config.toml
qk_norm = false
init = "normal"
beta1 = 0.95
grad_clip = 2.0
final_lr_fraction = 0.0
batch_tokens = 16384
Each number is 200 + 20 x the weight over its row's rms, rounded and kept within 0 to 999. Layers, rows and columns count from 0. The size before them is the row's rms in percent of the matrix's.

# layer 7 MLP up, 640x160, rms 0.132, rows 176-216, columns 0-79
095,181,170,197,200,204,213,182,208,222,192,224,189,204,201,168,228,196,174,180,223,253,223,195,209,215,204,182,202,203,209,194,206,205,188,175,213,178,211,218,249,194,214,220,176,186,186,211,188,198,223,205,203,234,203,206,175,224,209,205,167,225,186,207,219,188,209,200,238,182,159,185,210,196,218,237,194,199,221,200,169
097,192,182,171,201,199,181,192,187,194,219,221,199,186,215,192,194,200,211,219,174,223,186,206,241,215,189,208,181,181,171,197,207,203,234,208,239,199,183,190,201,183,168,195,187,203,185,149,168,220,170,217,180,205,219,165,188,229,182,197,201,181,212,169,195,231,207,172,217,205,236,224,190,165,223,200,162,191,214,181,204
104,221,209,200,177,199,212,212,183,189,180,215,177,191,194,228,208,167,193,211,237,180,202,179,226,227,210,170,214,190,201,214,230,218,189,205,241,196,213,208,202,210,234,214,223,195,220,211,200,210,182,188,204,212,206,168,194,236,186,208,191,187,194,195,223,214,184,197,167,168,174,195,143,223,164,189,201,185,204,211,168
098,205,203,207,184,229,207,200,237,185,203,179,205,220,190,209,250,207,197,218,221,218,190,197,206,164,221,179,194,195,191,206,170,208,188,166,218,207,192,207,198,183,193,201,196,196,226,233,198,207,267,188,218,176,202,195,209,221,215,198,195,183,204,210,226,218,197,190,213,214,181,178,134,208,182,200,175,205,204,224,221
102,201,208,187,201,210,182,157,207,172,240,208,205,207,184,174,193,142,184,210,195,213,233,228,185,246,181,172,216,200,183,196,228,235,197,202,205,201,187,202,173,215,217,171,179,205,203,234,221,248,187,182,197,175,208,176,201,206,167,189,189,184,228,199,197,196,183,187,196,201,191,198,240,201,167,197,226,171,189,196,194
099,199,229,236,166,228,166,235,210,195,227,198,192,221,207,177,199,226,215,210,195,216,232,162,202,215,172,219,209,216,190,217,190,201,222,197,233,199,227,220,189,168,213,204,229,220,203,186,196,192,232,193,202,203,199,171,186,218,208,195,200,234,199,188,195,221,230,186,136,208,196,183,192,188,157,220,161,196,191,211,192
102,191,198,245,185,229,202,237,224,219,210,207,170,207,192,219,196,154,169,190,171,200,235,209,182,203,177,182,198,179,221,227,192,203,152,204,164,221,220,227,203,199,215,187,192,219,186,197,195,225,200,233,203,186,154,216,217,214,194,229,191,202,226,184,213,177,220,208,173,191,183,176,222,176,183,203,215,191,180,160,237
100,200,193,198,205,166,211,148,202,193,220,216,202,196,198,194,185,188,191,244,217,244,205,179,185,181,202,175,184,189,186,208,204,177,220,162,178,219,214,201,222,181,162,193,198,195,233,179,218,218,184,164,185,209,211,220,195,208,197,191,202,216,179,187,255,206,198,230,227,242,214,201,206,188,180,229,192,227,199,178,202
101,238,206,200,178,168,188,189,221,207,157,200,191,208,206,173,180,203,214,197,193,192,204,166,201,219,174,196,186,220,191,208,200,198,172,173,168,199,205,187,217,199,209,247,222,202,150,216,206,209,230,200,216,179,262,235,203,223,169,209,161,201,188,212,187,213,221,193,202,215,200,203,206,226,198,173,179,164,171,200,192
098,195,203,208,211,208,223,231,202,193,209,186,214,231,195,170,190,170,199,214,190,231,166,177,177,176,210,242,224,183,187,213,182,167,209,189,171,171,208,171,203,230,188,193,239,176,211,194,233,242,198,207,170,209,211,160,166,169,196,200,190,234,197,183,201,203,205,224,201,185,200,197,192,212,192,209,202,211,179,203,238
100,213,178,198,201,197,232,190,184,187,182,181,232,202,185,214,214,210,174,222,205,202,176,170,197,200,222,197,193,181,207,177,217,184,248,190,187,222,197,186,178,229,208,207,161,198,189,200,194,171,214,192,192,229,213,179,207,187,151,260,212,226,208,191,190,182,227,215,183,176,202,193,209,156,168,226,174,202,185,174,197
107,216,225,169,194,232,203,183,186,185,206,210,246,195,216,182,195,226,252,185,204,192,218,198,186,216,179,180,212,198,224,224,191,202,171,201,171,212,204,233,249,197,197,201,196,186,183,153,169,218,189,196,199,187,209,188,180,188,204,189,188,186,201,160,186,152,174,197,215,196,188,183,205,201,175,204,193,171,200,198,225
102,215,203,196,177,245,232,176,181,197,190,231,171,201,220,222,221,184,196,227,183,218,211,206,199,164,206,201,205,227,213,229,194,209,167,210,169,208,188,190,201,189,183,183,212,204,240,210,190,222,176,221,219,180,177,158,228,225,194,195,205,232,208,201,219,185,184,182,217,181,189,188,231,223,195,208,243,162,203,196,197
099,199,181,213,163,166,213,192,190,229,217,186,216,227,198,213,189,223,232,243,192,182,234,203,171,211,201,187,202,219,184,193,212,175,238,186,186,203,194,179,184,221,215,187,204,170,204,212,181,200,180,200,196,205,190,217,215,207,219,207,224,213,194,171,194,224,151,198,187,165,211,191,230,204,179,185,221,156,182,204,196
098,214,230,215,193,212,163,190,195,190,198,203,194,222,210,205,205,188,186,205,228,209,200,198,174,197,207,211,215,197,200,202,198,213,204,205,172,189,168,182,216,193,207,225,202,186,192,170,161,200,212,192,205,166,212,193,181,210,190,178,231,193,208,183,188,192,232,180,200,212,193,193,205,200,163,238,181,258,159,206,241
089,183,198,242,176,159,194,198,195,213,217,219,178,187,213,193,177,198,189,232,175,179,209,165,230,239,193,185,195,188,190,234,178,194,181,237,185,212,233,200,195,185,175,182,212,169,214,206,220,236,197,217,207,237,183,192,215,192,201,183,173,198,223,245,203,195,210,216,199,180,208,181,209,170,174,234,220,224,184,184,191
098,198,193,177,198,209,200,213,215,196,177,186,205,231,199,198,196,245,193,216,256,208,212,195,171,186,174,179,213,210,205,211,180,185,220,191,169,234,230,215,224,191,188,201,201,214,168,219,178,197,213,213,182,218,199,232,188,173,217,162,252,199,192,203,210,178,219,207,168,185,195,231,221,204,219,215,205,213,167,211,201
104,204,225,172,194,205,173,191,224,217,233,229,198,181,218,206,201,192,208,225,180,218,210,187,184,193,209,188,213,220,186,201,219,187,200,229,224,199,213,208,187,174,153,200,234,223,178,203,184,215,200,204,180,222,206,226,220,212,184,223,199,186,222,214,242,178,193,195,230,212,177,209,197,209,203,219,194,231,197,175,247
093,207,205,197,212,183,212,218,217,187,221,223,217,219,220,228,233,178,146,205,193,183,221,199,207,216,192,188,204,202,186,176,174,206,200,183,180,174,202,145,182,188,204,177,207,201,180,172,174,219,188,231,225,224,205,162,187,182,204,169,203,235,210,200,211,219,189,215,197,194,208,219,189,197,153,202,201,220,171,187,226
099,210,245,197,161,213,219,152,220,170,206,190,214,173,205,194,168,201,193,218,173,214,195,168,188,205,202,206,220,198,191,214,198,195,152,201,215,207,191,169,207,184,180,198,224,227,206,220,171,199,190,173,183,168,213,182,202,176,157,165,187,220,200,244,218,260,182,216,213,235,212,173,178,189,211,202,191,182,218,163,222
094,175,204,146,204,205,199,201,214,209,240,195,215,216,233,203,194,204,223,228,220,174,219,177,179,190,201,188,192,218,201,230,194,207,181,201,207,220,209,163,201,204,191,175,188,181,209,193,156,183,207,222,188,198,243,201,186,207,190,209,193,210,175,232,200,199,188,151,213,171,209,224,194,167,197,208,208,216,210,203,229
096,178,185,214,229,219,198,231,179,191,186,207,187,225,193,178,251,182,181,233,184,216,192,194,180,178,191,166,200,207,191,218,209,220,197,156,197,223,179,199,177,213,176,169,179,226,188,186,225,237,153,222,200,178,183,205,205,223,212,197,221,205,213,221,196,206,157,180,202,213,208,154,226,211,210,174,207,195,208,186,194
099,237,188,173,180,194,224,193,221,213,165,192,225,208,179,206,191,201,175,202,212,193,207,215,184,248,217,221,178,191,161,211,214,204,187,196,204,196,216,217,186,175,219,198,179,176,204,202,188,163,201,184,241,201,206,208,199,219,174,227,208,204,206,222,202,184,176,178,184,200,223,216,212,203,173,237,184,206,233,202,196
093,200,208,201,178,183,223,241,217,190,180,201,188,199,199,201,212,198,219,217,244,209,179,187,195,180,218,168,207,201,210,221,171,177,182,196,190,195,215,193,159,185,199,201,201,185,221,194,222,183,198,181,188,184,208,221,209,212,162,216,215,168,218,212,225,183,149,211,204,183,180,155,200,188,181,176,199,196,205,209,219
104,201,218,162,204,204,163,210,207,200,163,198,208,195,198,197,216,201,198,208,228,209,224,172,246,193,237,185,185,182,199,192,210,170,211,191,189,206,193,224,203,192,215,164,202,187,202,186,203,167,207,202,216,194,254,213,185,164,186,215,209,197,175,217,195,193,185,220,193,181,189,186,236,208,213,216,211,211,223,160,214
100,219,148,216,211,214,205,203,203,212,168,213,232,218,204,207,218,199,233,219,212,206,246,187,191,199,175,172,202,218,223,215,190,201,211,215,209,174,218,183,212,166,215,196,199,218,181,179,213,190,197,235,192,208,206,182,202,211,198,224,213,210,178,214,200,194,169,166,172,162,176,211,179,198,171,185,170,214,210,205,227
114,210,200,196,217,200,212,219,195,200,205,193,197,250,188,203,182,245,227,165,211,205,203,215,196,189,214,230,212,221,248,203,157,184,179,209,200,185,204,172,185,203,192,227,192,148,232,228,232,183,225,176,189,181,209,210,211,234,185,205,159,187,194,192,207,181,185,223,220,212,168,236,186,173,198,201,226,221,196,167,243
098,182,170,184,210,172,215,198,197,216,213,165,198,199,189,227,226,181,187,213,189,242,231,215,211,198,217,193,168,200,170,209,177,202,241,201,219,215,206,185,210,208,194,200,199,165,217,207,180,189,197,171,182,214,208,193,205,172,177,208,224,186,213,165,198,192,171,221,160,197,267,195,179,189,206,208,196,217,178,218,210
104,229,182,206,190,193,183,196,191,201,185,180,218,225,167,206,215,231,236,240,205,196,220,191,184,243,195,156,172,210,215,204,203,175,179,180,141,190,207,184,210,218,207,235,205,219,212,231,178,192,196,175,182,170,194,167,163,210,213,214,203,191,204,194,243,171,179,183,203,207,186,227,169,195,224,227,199,190,186,167,193
106,216,197,182,221,180,204,195,171,186,200,212,210,196,197,218,209,239,178,211,168,181,232,220,171,229,186,244,229,180,173,209,166,249,182,198,199,207,229,220,187,235,211,201,188,177,222,228,187,213,192,210,165,218,199,159,211,213,183,204,189,204,197,231,233,206,167,214,166,216,216,185,225,197,200,215,202,203,184,196,197
095,223,206,207,210,227,217,228,235,195,211,211,201,165,216,183,208,185,169,202,200,189,219,191,211,198,187,191,192,227,162,204,211,190,166,223,195,241,181,200,201,204,192,193,184,185,204,203,180,207,229,157,236,229,226,210,163,207,199,184,166,169,223,211,166,185,172,234,167,203,226,201,218,179,192,227,164,242,226,204,196
104,175,191,195,213,222,199,209,205,170,197,185,178,215,169,217,182,209,187,170,228,203,158,209,202,244,225,212,191,193,203,225,195,212,207,239,232,229,204,210,185,185,182,198,204,200,179,226,194,176,233,218,179,178,224,148,197,185,201,182,165,206,167,203,184,244,175,216,152,265,203,198,193,215,195,238,225,226,172,182,225
103,211,198,210,186,206,192,194,208,180,187,205,219,223,237,176,196,213,170,242,218,198,215,162,227,159,178,166,224,177,219,251,178,235,233,192,222,166,222,194,172,174,186,173,169,184,218,209,177,174,211,194,199,207,190,169,223,188,225,194,166,201,209,232,227,197,173,176,218,214,196,193,191,234,171,214,214,180,202,180,229
106,202,223,173,185,231,200,193,172,204,228,208,235,227,183,184,203,187,224,205,182,188,200,232,169,172,195,207,197,165,199,233,173,244,227,191,170,227,198,211,192,230,202,211,203,182,232,193,190,205,214,219,220,193,195,185,194,194,210,201,215,201,225,197,194,196,188,170,222,207,206,217,191,182,209,184,170,194,184,228,194
097,197,198,213,238,157,198,187,188,188,211,189,225,203,194,184,191,188,209,170,220,191,240,194,145,218,212,202,235,227,180,212,166,198,213,198,225,169,219,171,225,175,191,171,191,211,224,175,205,164,190,185,221,217,193,194,215,225,196,184,203,193,211,199,209,208,212,200,195,201,194,199,207,189,200,203,232,193,177,202,195
100,225,221,203,165,197,183,197,188,238,214,206,177,222,197,195,206,189,176,217,216,204,219,223,217,226,202,223,217,183,187,150,186,189,248,170,187,214,194,226,167,240,190,199,221,186,177,235,181,188,205,207,220,243,207,200,209,183,227,195,160,194,195,199,222,192,188,189,216,219,179,175,219,199,213,222,218,184,209,235,207
099,191,209,178,187,212,184,190,203,223,257,205,198,213,184,172,177,193,233,220,228,182,204,184,215,206,171,159,191,210,231,217,204,216,207,208,201,199,193,224,190,154,211,215,229,196,251,183,190,209,161,180,194,212,185,193,242,194,200,223,189,155,209,199,214,198,171,203,213,176,188,222,186,217,183,200,169,218,204,171,210
092,251,197,243,194,197,182,173,206,198,191,152,224,228,217,194,202,215,219,177,192,226,208,194,219,183,231,210,214,183,228,170,214,204,208,214,215,184,195,184,190,170,177,219,220,177,206,190,217,180,201,194,214,180,234,233,208,219,190,224,221,212,195,184,203,189,216,197,219,195,148,184,184,184,200,202,222,210,197,208,185
109,180,205,174,196,200,180,183,205,180,194,175,183,195,199,205,198,210,191,217,188,194,163,160,140,217,228,235,214,220,214,170,205,232,188,230,187,229,188,262,197,162,211,203,194,208,221,223,215,191,221,167,166,198,196,190,192,218,214,159,210,206,221,180,192,192,213,185,230,184,180,174,190,200,178,218,226,209,190,198,183
105,180,221,168,186,173,197,217,171,183,171,192,181,221,211,217,196,196,210,191,172,209,209,186,199,222,227,235,209,196,240,184,189,152,216,188,184,196,204,232,175,194,191,200,217,187,205,185,203,228,256,181,230,223,172,183,226,197,170,198,212,228,197,158,204,242,180,166,216,181,192,200,203,213,163,208,196,206,178,187,216
099,161,184,188,211,207,186,185,266,244,184,217,193,193,209,205,218,198,189,198,228,201,212,185,190,179,205,198,230,192,183,184,206,160,211,195,171,208,235,202,191,194,199,183,174,214,227,207,206,236,162,174,215,182,229,196,201,204,194,202,231,171,201,178,211,173,200,191,197,200,178,174,201,175,193,205,213,196,173,200,198